Weights of a small GPT-style language model, trained from scratch on English Wikipedia: LayerNorm before each block.
Each number is 128 + 32 x the weight over its row's rms, rounded and kept within 0 to 255. Layers, rows and columns count from 0. The size above them is the row's rms in percent of the matrix's.

# layer 4 MLP down (transposed), 896x224, rms 0.38, rows 173-179, columns 0-223
size [100  84  99 107  96 105 100]
[[156 110  66 190 138 208 102  99  95 154  74  99 101 176  67 165 109 156 130 179 115 149 171 189 182 159 109 111 163 110 139 155  95 124 152  55  80 143 131 138 136 130 138 102 158 137 171 161 122 115 140 115  88  92  77 149 140 128  73  61 175 101  80  60 135  88 133 113  87 154  38 139 125 175 107 129 124 110 152 148 170 129 176 120 144  71 181 167 124  79 126 108 136 142  75  88 157 102 112 116 129 137 163 178  89 154  97 145 117 162 123 158 145 126  82 127 187 114 136  98 111 159 131 149 175 121 178 114 104 129  67  86 130 112 119 161  94  70 125  87  70 131 171 164 107 163 165 147 150 138 122 116 138 169 130 159 120  87 120  82 116  90 132 148 192 105 150 127 142 163  99 166 114 139 156 132 122  91 153 116 179 144 165 140 202  62 142 121 138 128 102 132 148 118 121 130 135 117 176 129 123  92 116 137 121  80  97 147 102 138  98 127 187 132 127 157 158 119 169 115  83 116 145  71]
 [ 87 134 190 141 181 158 147 113 120 116 175 145 140 153 136 119 120 157 203  39 119 120 128  94 103 113 130 151  97  98 168 140  89 138  91 109 147  69 171 130 128 122 178 165 175 157  80 146  89 194 146  98 163 131 125 157 139 153 137 117 132 190 114  73 103 100 128 107 130  83 116 127 122 106 108 165 120 192 136 140 169 167 114 105 110 143 201  71  72 106 167  84  75  90 132 171  96 133  90 161 134 140 107 128 182 114 132 139 161 145  58  99 151 114 119 163 187 103 135 124 147 117 138 120 128 108  35 128 153 110 152 152 128  87  84  92 115 115 140 180 164 167 114  74 150  93  62  85  80 151 164 122 127  99  94 127 127 113 118 135  80 138 166  56 180 135 197  88 159 134 153 114 146 145 152 171 143 120 134 144 151 144 156 103  84 154 138 104  87  88 106 104 123 152 149 205 112  97  79 128  86 111 156 127 166 125 171 126 161 126 180  97 127 102 109  88 106 138  80 148 126 108 125 141]
 [112 139 144 125 113 156 167 119 195  84  88  98  82 133 114 112 120 155 120 157 127 115  78 128 133  74  76 181 107 133  99 114 138 152 124 135 172 158 112 166 121  98  85 102 109 210 156 140 165 152  93 129  73 119 108 120 122 155  81 128 113 126 205 190 133  64 164 104 144 103 122 137 117 179 151 169 118 100 130  67 102 130 166 166 136 177  73 147 103 129 168  84 114 130 136 104  75  98 116  79 137 175 181  68 114  90 178 172  86 145 164  58 118 171  90  92 117 109 163  80  80 107  88 129  87 159 124 104 109 110 129 139  81 127 128 139 123  94  98 117 171 172 105 200 104 108 127 119 100  78 124 122 129 117 126 172 125  85  81 131 147 144 193 106 147 109 169 102  87  88 143 126 114 115 197 138  98 172 120 141 141 121 191 155 123 119 184 181 129 171 154 182 147  92 126 148 127 165  87 149 149 162  93 105 136 176 128 134 111 183 173 163 128 131 102 134 166 115 104 174 164 147 114 109]
 [194  78 176  85 178  71 134  92 207  72 161 124 105  79 117 121 170 175 145 148 149  99  76 123 203 100 106 163 135 114 155 149 149 101  92 155 152 135 142 136 130 151 119  75 176  81 109 132 181 160 116  81 134 134 100 150 233 167  80 106  97 148 196 110 134 153 156 114 166 143 140 122 151 144 104 100  96 154  80 123 105 177 175 167 161 172 108  98 160  88 174 100 141 105 103 118 125 161 124 111  81 180 115 147 134 121 156 113 178 119 171 126 130 110 114  90 121 100 138 115  92 146 165  94 154  66  89 119 117 150 133 100 140 138 141  88 158 179 132 129 124 122 152  99  98 116 105 154 132 138 199 170 126 113 144  91  92 176 154 157  96 216 129  72  98 164 146 134 125 114 128 102  57 184 130 128 109 133 124 149  95 120 144 124 115 111 177 144  66 134  95 114 147 108 110 110 131 118  97 121 123  83 137 115 148 139  70 115 188  69 157 164 114 109 140 119 121 143 105  71 152 109  89 115]
 [120 111 140 166 106 141 132 125 146  87 158  99 148 121 114 136  68 109 185 140 140 112 105 142  93 133  72 110 105 131 115 160 135 127 118 162  44 130 124 115 129 151 142 128 190 115 134  99 119 131 122 149 118 150 143 135  57 175  76 133 151 218 130 138 131 141 175  90 106 101 133 141 192 110 133  92 130 180 115  43  68 130 103 106 151 121 139 172 140 144 151 171 149 144 162  87 170 116 171  97 188 109  73 159 148 100 217 117 127 127 134  72 191 131 126  88 137 141 125 139 121 141 169 125  88 152 111 177 118 131 102 139 136 153  98  63  60 121  73  88 112 168 156 117 111 143 181 137 135 133  95  94 109 106 149 105 136 124 128 135 155  91 137 161 174 127  89 160 121 135 169  95 127 199 161 156 118  89 113  80 146 159 152 126  84  96 115  59 153 151  88 129 110 175  72  82 150 117  90 135 165  99 177 126 114 144 135  72 142 137 100  95 173 113 132 150  72 157 143  38 147 137 173 176]
 [ 96 179 128 112  78 118  99 148  89 138 103 151  96 125 166 144 162 116 184 149 126  89 145 100 139 114 153 129 152 168 140 126 120 205 114 133 165 134 134 139 127 104 155 173 133 185 113  92 107  75 118 132 126 137 110 108 135  71  99 172 129 100  85 120 179 111 151  89 110 141 174 138 179 162 135 123 212 114 114 130  70 138  99 152 128 161 120 164 149 136 130 123 103 113 170  66 121  61  90 111  44  85 128 121 114 130 100  78 162 155 192 144  98 163 122  94 153 132 170 195 170 147 108  68 142 126 117 129 149 146 119 101  70 170 105  94 174 150 130 103 129 125 114 166 176 144 145  96 107 163 157  62 114 123  54 157 146 153 132 129  96 147 130 171 106 101 119 118 123  86 102  95 210 129  75 150 162 153 131  70 163 165 168  84 125  69 145 121 177 118 135  73 122 127 167 137  99 109 139 135 124 153 122 138 148 147 132  57  91  53 159 154 116  99  90 172 186 164 122  78 103 154 145 126]
 [183 216  96 172 133  97 118  74 130  97 144  67  96 105 100 102 159  78 113 132  99 126 152  93 142 102 163 136 133 113 150 137 152 151 119  74 136 178  57 113 143 143 146  93 133 134 142 149 118 142 147 162 155  96 136 176 172 133 124 167 105 100 118  75 100 145 115 217 160 165 131  91 117 133 145 113 145 125  98 119 173 138 100  64 107 142 102 150 117  52 146 136 121 139  95 118 151 171  94 153 116 125  85 103 119 155 118  61 112 173 117 170 168  65 166 120 128  93 103  74  85 203 129 155 147 113 141 168 104 142 137 141 116  83 193 159 164 142 161 155 110 151  99  96 145 135 117 125 170 134 122 119  89 107 113 124 169  95 118  83 122 212 136 109 144 126 162 131 142 171 157 114  86 114 112 155  99 165  99  54  44 109 106 138 106 137 121 111 101 161  94 121 160 163 151 164 116 113 144 159 172 140 162  99  85  64 145 157 163 181 172  76 124 143 109 100 120 103  89 145 167  60 163 140]]
# layer 4 MLP up, 896x224, rms 0.123, rows 174-180, columns 0-223
size [ 96 100 110  95 102  97 103]
[[142 115  83 131 114 115 166 117  88 146 180 162  73 134 188 165 116 120 111 130 159 133 132 159 180 139 160 125 138 137 136 109 111 125 142 122 102 128 121 130 147 140 119 117  76 184 167 109 109 140 136 134 112 117 146 109 201  87 119  98  93  98  89 146 127 131 130  99  92 182 119 172 159  58 219 101 136 117 155 113  68 173 104 121 101 143 136 204 143 157  73 115 128 174 148  83 128  76 157  70  88 163 103 113 119 117 146 141 108 104 144 153 122  98 144 128 123 131  71 157  80 107 180 138  83 131 141 117 187 130 185  65 101 146 148 146 131 189 128  90 115 107  76 137 139 137 153 128 130 135  78  75 100 115  52 113 156 172 107  56 157 120 145 163 109 124  83 158 158  88 119 163 137 116 137 146 142 112 130 166 107 121 125 178 152 109 196 118 115 104 138 194 144  79 169 124 129 116 130 152 132  68  46 149 114 172 195 144 187 107 159 152  92 176 113 148 122  94 133 103 102 166  91  69]
 [180 169 161 124  96 105 152 103 116 194 101 187 111 154 170  99 169 130 145  96 153 170 110  56 113 177 142 105 108  94 128  94 146 156 151  99 105 144 141  96 144 106  93 114 139 111 146  95 108 144  84 162 119 108 125 157 102 143 112 218 168 184 111 159  86 120 149 160 132  91  63 103  91 184 127  89 112 133 149 167 109 116 124 193 107 119 149  68 159 124 116 157 169 101 117 172  63 133 131 144  89 142 124 136  68 100 156 162 115  87 156  97 110 141 142 140 118 126 119  80  99 119 115  89 127 130 133  77  98 170 153 119  97  90 121 158  87 201 126 190 148 110 106 125 146 111  94 178  91 110  69 165 105 149 189 150 156 225 103  95 131 145  95 169  25 144  59 178  69 111 114 145 152 176 166 135 144 185 137 121 165  97 104 105 136 125 160  68 153 135  90 148 136 134 138 137 175 100 118 110 156 109 169 122 156  94 126 110 149  93 142  99 132 142 141 108 107 152 137 111 129 135 136 136]
 [ 79 188 132  98 121 106 132 120 189 123 126  97 119 103 144  74 114 143 129  79 162  91 117 215 102 107 127 123  87 196 143 108 116 129 150 125 157 173 155 152 125 140 162 127 165 111 126 119  75 119 167 176 129 104  80 101 162  77 137 118  35 137  94 172 222 146 129  94 134 190 116 151 122 118 134  90  98 173 191  99 128 164 114 156 130 122 120  88 107 144 134  91 149 150 126 199 113 140 128 170 165 106 134 126 134 127 125 124 125 119 150 103  53  93 138  80 121 118 168 138 140 143 130 166 128 166 148  89  69 135 140 115 153 153 134 119 159 139  92 178 109 117 161  94 124 131 121 137 177 121 142 123 182 153 106 157  93  83 112 154 113 162  81  89 177 199  91  55 146 112 152 145 110 139  87 111 128 134  66 111 145 134  52 164 199 148  74 144 159 133  77 116 132 164 112  87 134 112 135 134 115 160 142 119 132 161  59 160 137 167 164  64 127 144 181  89 119 139 110 107  75 140 105  97]
 [ 99  78 156 113 154 183 171 148 162 117 109 207 133 102 116  45 111 152  75 133 138 173 157 127 113 114 139 114  50 147 169 168 133 101 137 178  74  73 145 102 182 154 185 144  98  95 147  81 109 160 153 186  98 106  98 146  90 160 141 101 179 113 131 170 153 120  95 131  75 140 121 172 171 130 151 104 110 152  92  89 134 114 114 149 166 146  95 108  98 119 124 154 141 172 191 159 126  82 148 115 144 128 101 143 124 145 129  97 143 125 111 148 161 135  90 120 190 130 115 114 176  92 108 137 117 158 101 133 129 134 145 107 103 107 113 144 109 143 111  79 110  94 171  47  97  83 127 121  91 109 159 113 134 127 127 135 138 161 147 167  92 106  98  64 121 131  86 150 113 102 120 114 182  68 185 121 188 137 170 138 104 162  90  95 102 163  95 106 166  98 157 124 108  95 105 126 177 150 147 102 109  71 180  92  91 179 172  70  60 140 158 165 172 108 172 132 121 170 160  66 160 140 150 136]
 [ 56 147 113 132  80 136  90 128 134 135 162 153 136 127 127 115 156  94 116  87 157 127  93  95 119 151 164 121  72 126 123 133 149 126  76 115 157 107 141 104 102  83  95 172 107 181 107  21 148  89 133 111 133 166 141 160 140 124 109 175 139 135 155 106  99  73 106 170 115 169  98 152 204 108 135 158 180 140 154  82 114 140  85  96 129 108 139 167 152 188 153 111 141 143 154  98 141 103 194  99  54 130  86 124 110  88 120  86 135  93 142 156 100  78 199 113 139 124 133 165 143 167 101 145 168 140 127 150 152  85 150 108 161 159 106 124 149 100  62 167 218  83 156 147 162 169 106  83 142 183 123 130 129  53 114 114 100 151 102 134 119 112  94 101  87  90 166  94  45 105 117 148 164 170 142 192  97 135 147  98 121 114  94 122  93  79 168 178 137 135 141 179 144 165 171 111  63 187 100 119 114 159 108 158  96 150 100 103 125 116 104 117  92 155 152 160 124 121 136 148 114 128 122 110]
 [ 87 123 200 131 157 163 108 164 128 138 152 185 216 137 150 139  55 123 124  90 150  98 113 120 135 136 160 134 181 105 142  85 164 114 118 147  92 101 152 144  69 177 120  87 214 127 164  74  83 162 172 101 102 137 180 102 134 110 125 110  95 102 134 140 124 172 190 142 128 122 159 127 169 115  96  84  72 135 144 152 169 139 104 106 143  50 131  79 114 105 130 109 148 166 123 148 118  96 111  72 148 120  88  75 137 118 101 122 157  86  98 114 172 153 187 139  69 160 121 121  72 116 135 131 123 145 130  52 160 111 122 129  89 133 140 177 164 154 114 134 146 122 169 153 146 169 132 151 126 127 126 221 107 138 119  95 119 113 109 122 146  97 140 120 116 153 166 159 125 117 132 116  88 179  92 178 125 199 201  99  28 118 143 100 115  99 137 123 159 144 157 107 157 129 134 104  98  88  96 135 137 114 106 122 138 206 108  73 106 100 121 164 171 123 145  81 154 123 124  73 131 120 109 118]
 [ 91 104 131 132 145 155 165 140  99  92 138 155 104  62 100 213 138 149  83 152  91 158 168 125 135 107  91  74 104 161 162 135 166 129  79 185 158 192 173 114  90 165 138 163 120 171  83 148 163 107 109 160 134 130 154 133 200 131  46 174 163 159 180  88 100 135 186 115 156 226 129  94 140 119 150 130  64  44  74 165 167 123 130 113 117 163 104 129 118 109 129 145  57  97  60 149 114 133 122 116 156 125 115 122 118 218  93 197  48 117 154 108 178 140 147 122 106 174 135 122  91 144 168 146 111 160 133 156  83 102 170 100 141 127 122 104  78 153 127 134 139 113 126 106 117 160 126 107 159 145 122 145  88 158 168  86 142 164 122 150 106 174 148 149 122 178  87  70 110 111  93 148  97 138 105 147 129 127 115 123  88 134 102  78 129 113 132  98 124 127 100 164 128 159  76 111 181 116 164  89 126 112 135 139 171 101 109 155 121 122 131 141 126  99 144 140  89  93 117 103 114  99 141 115]]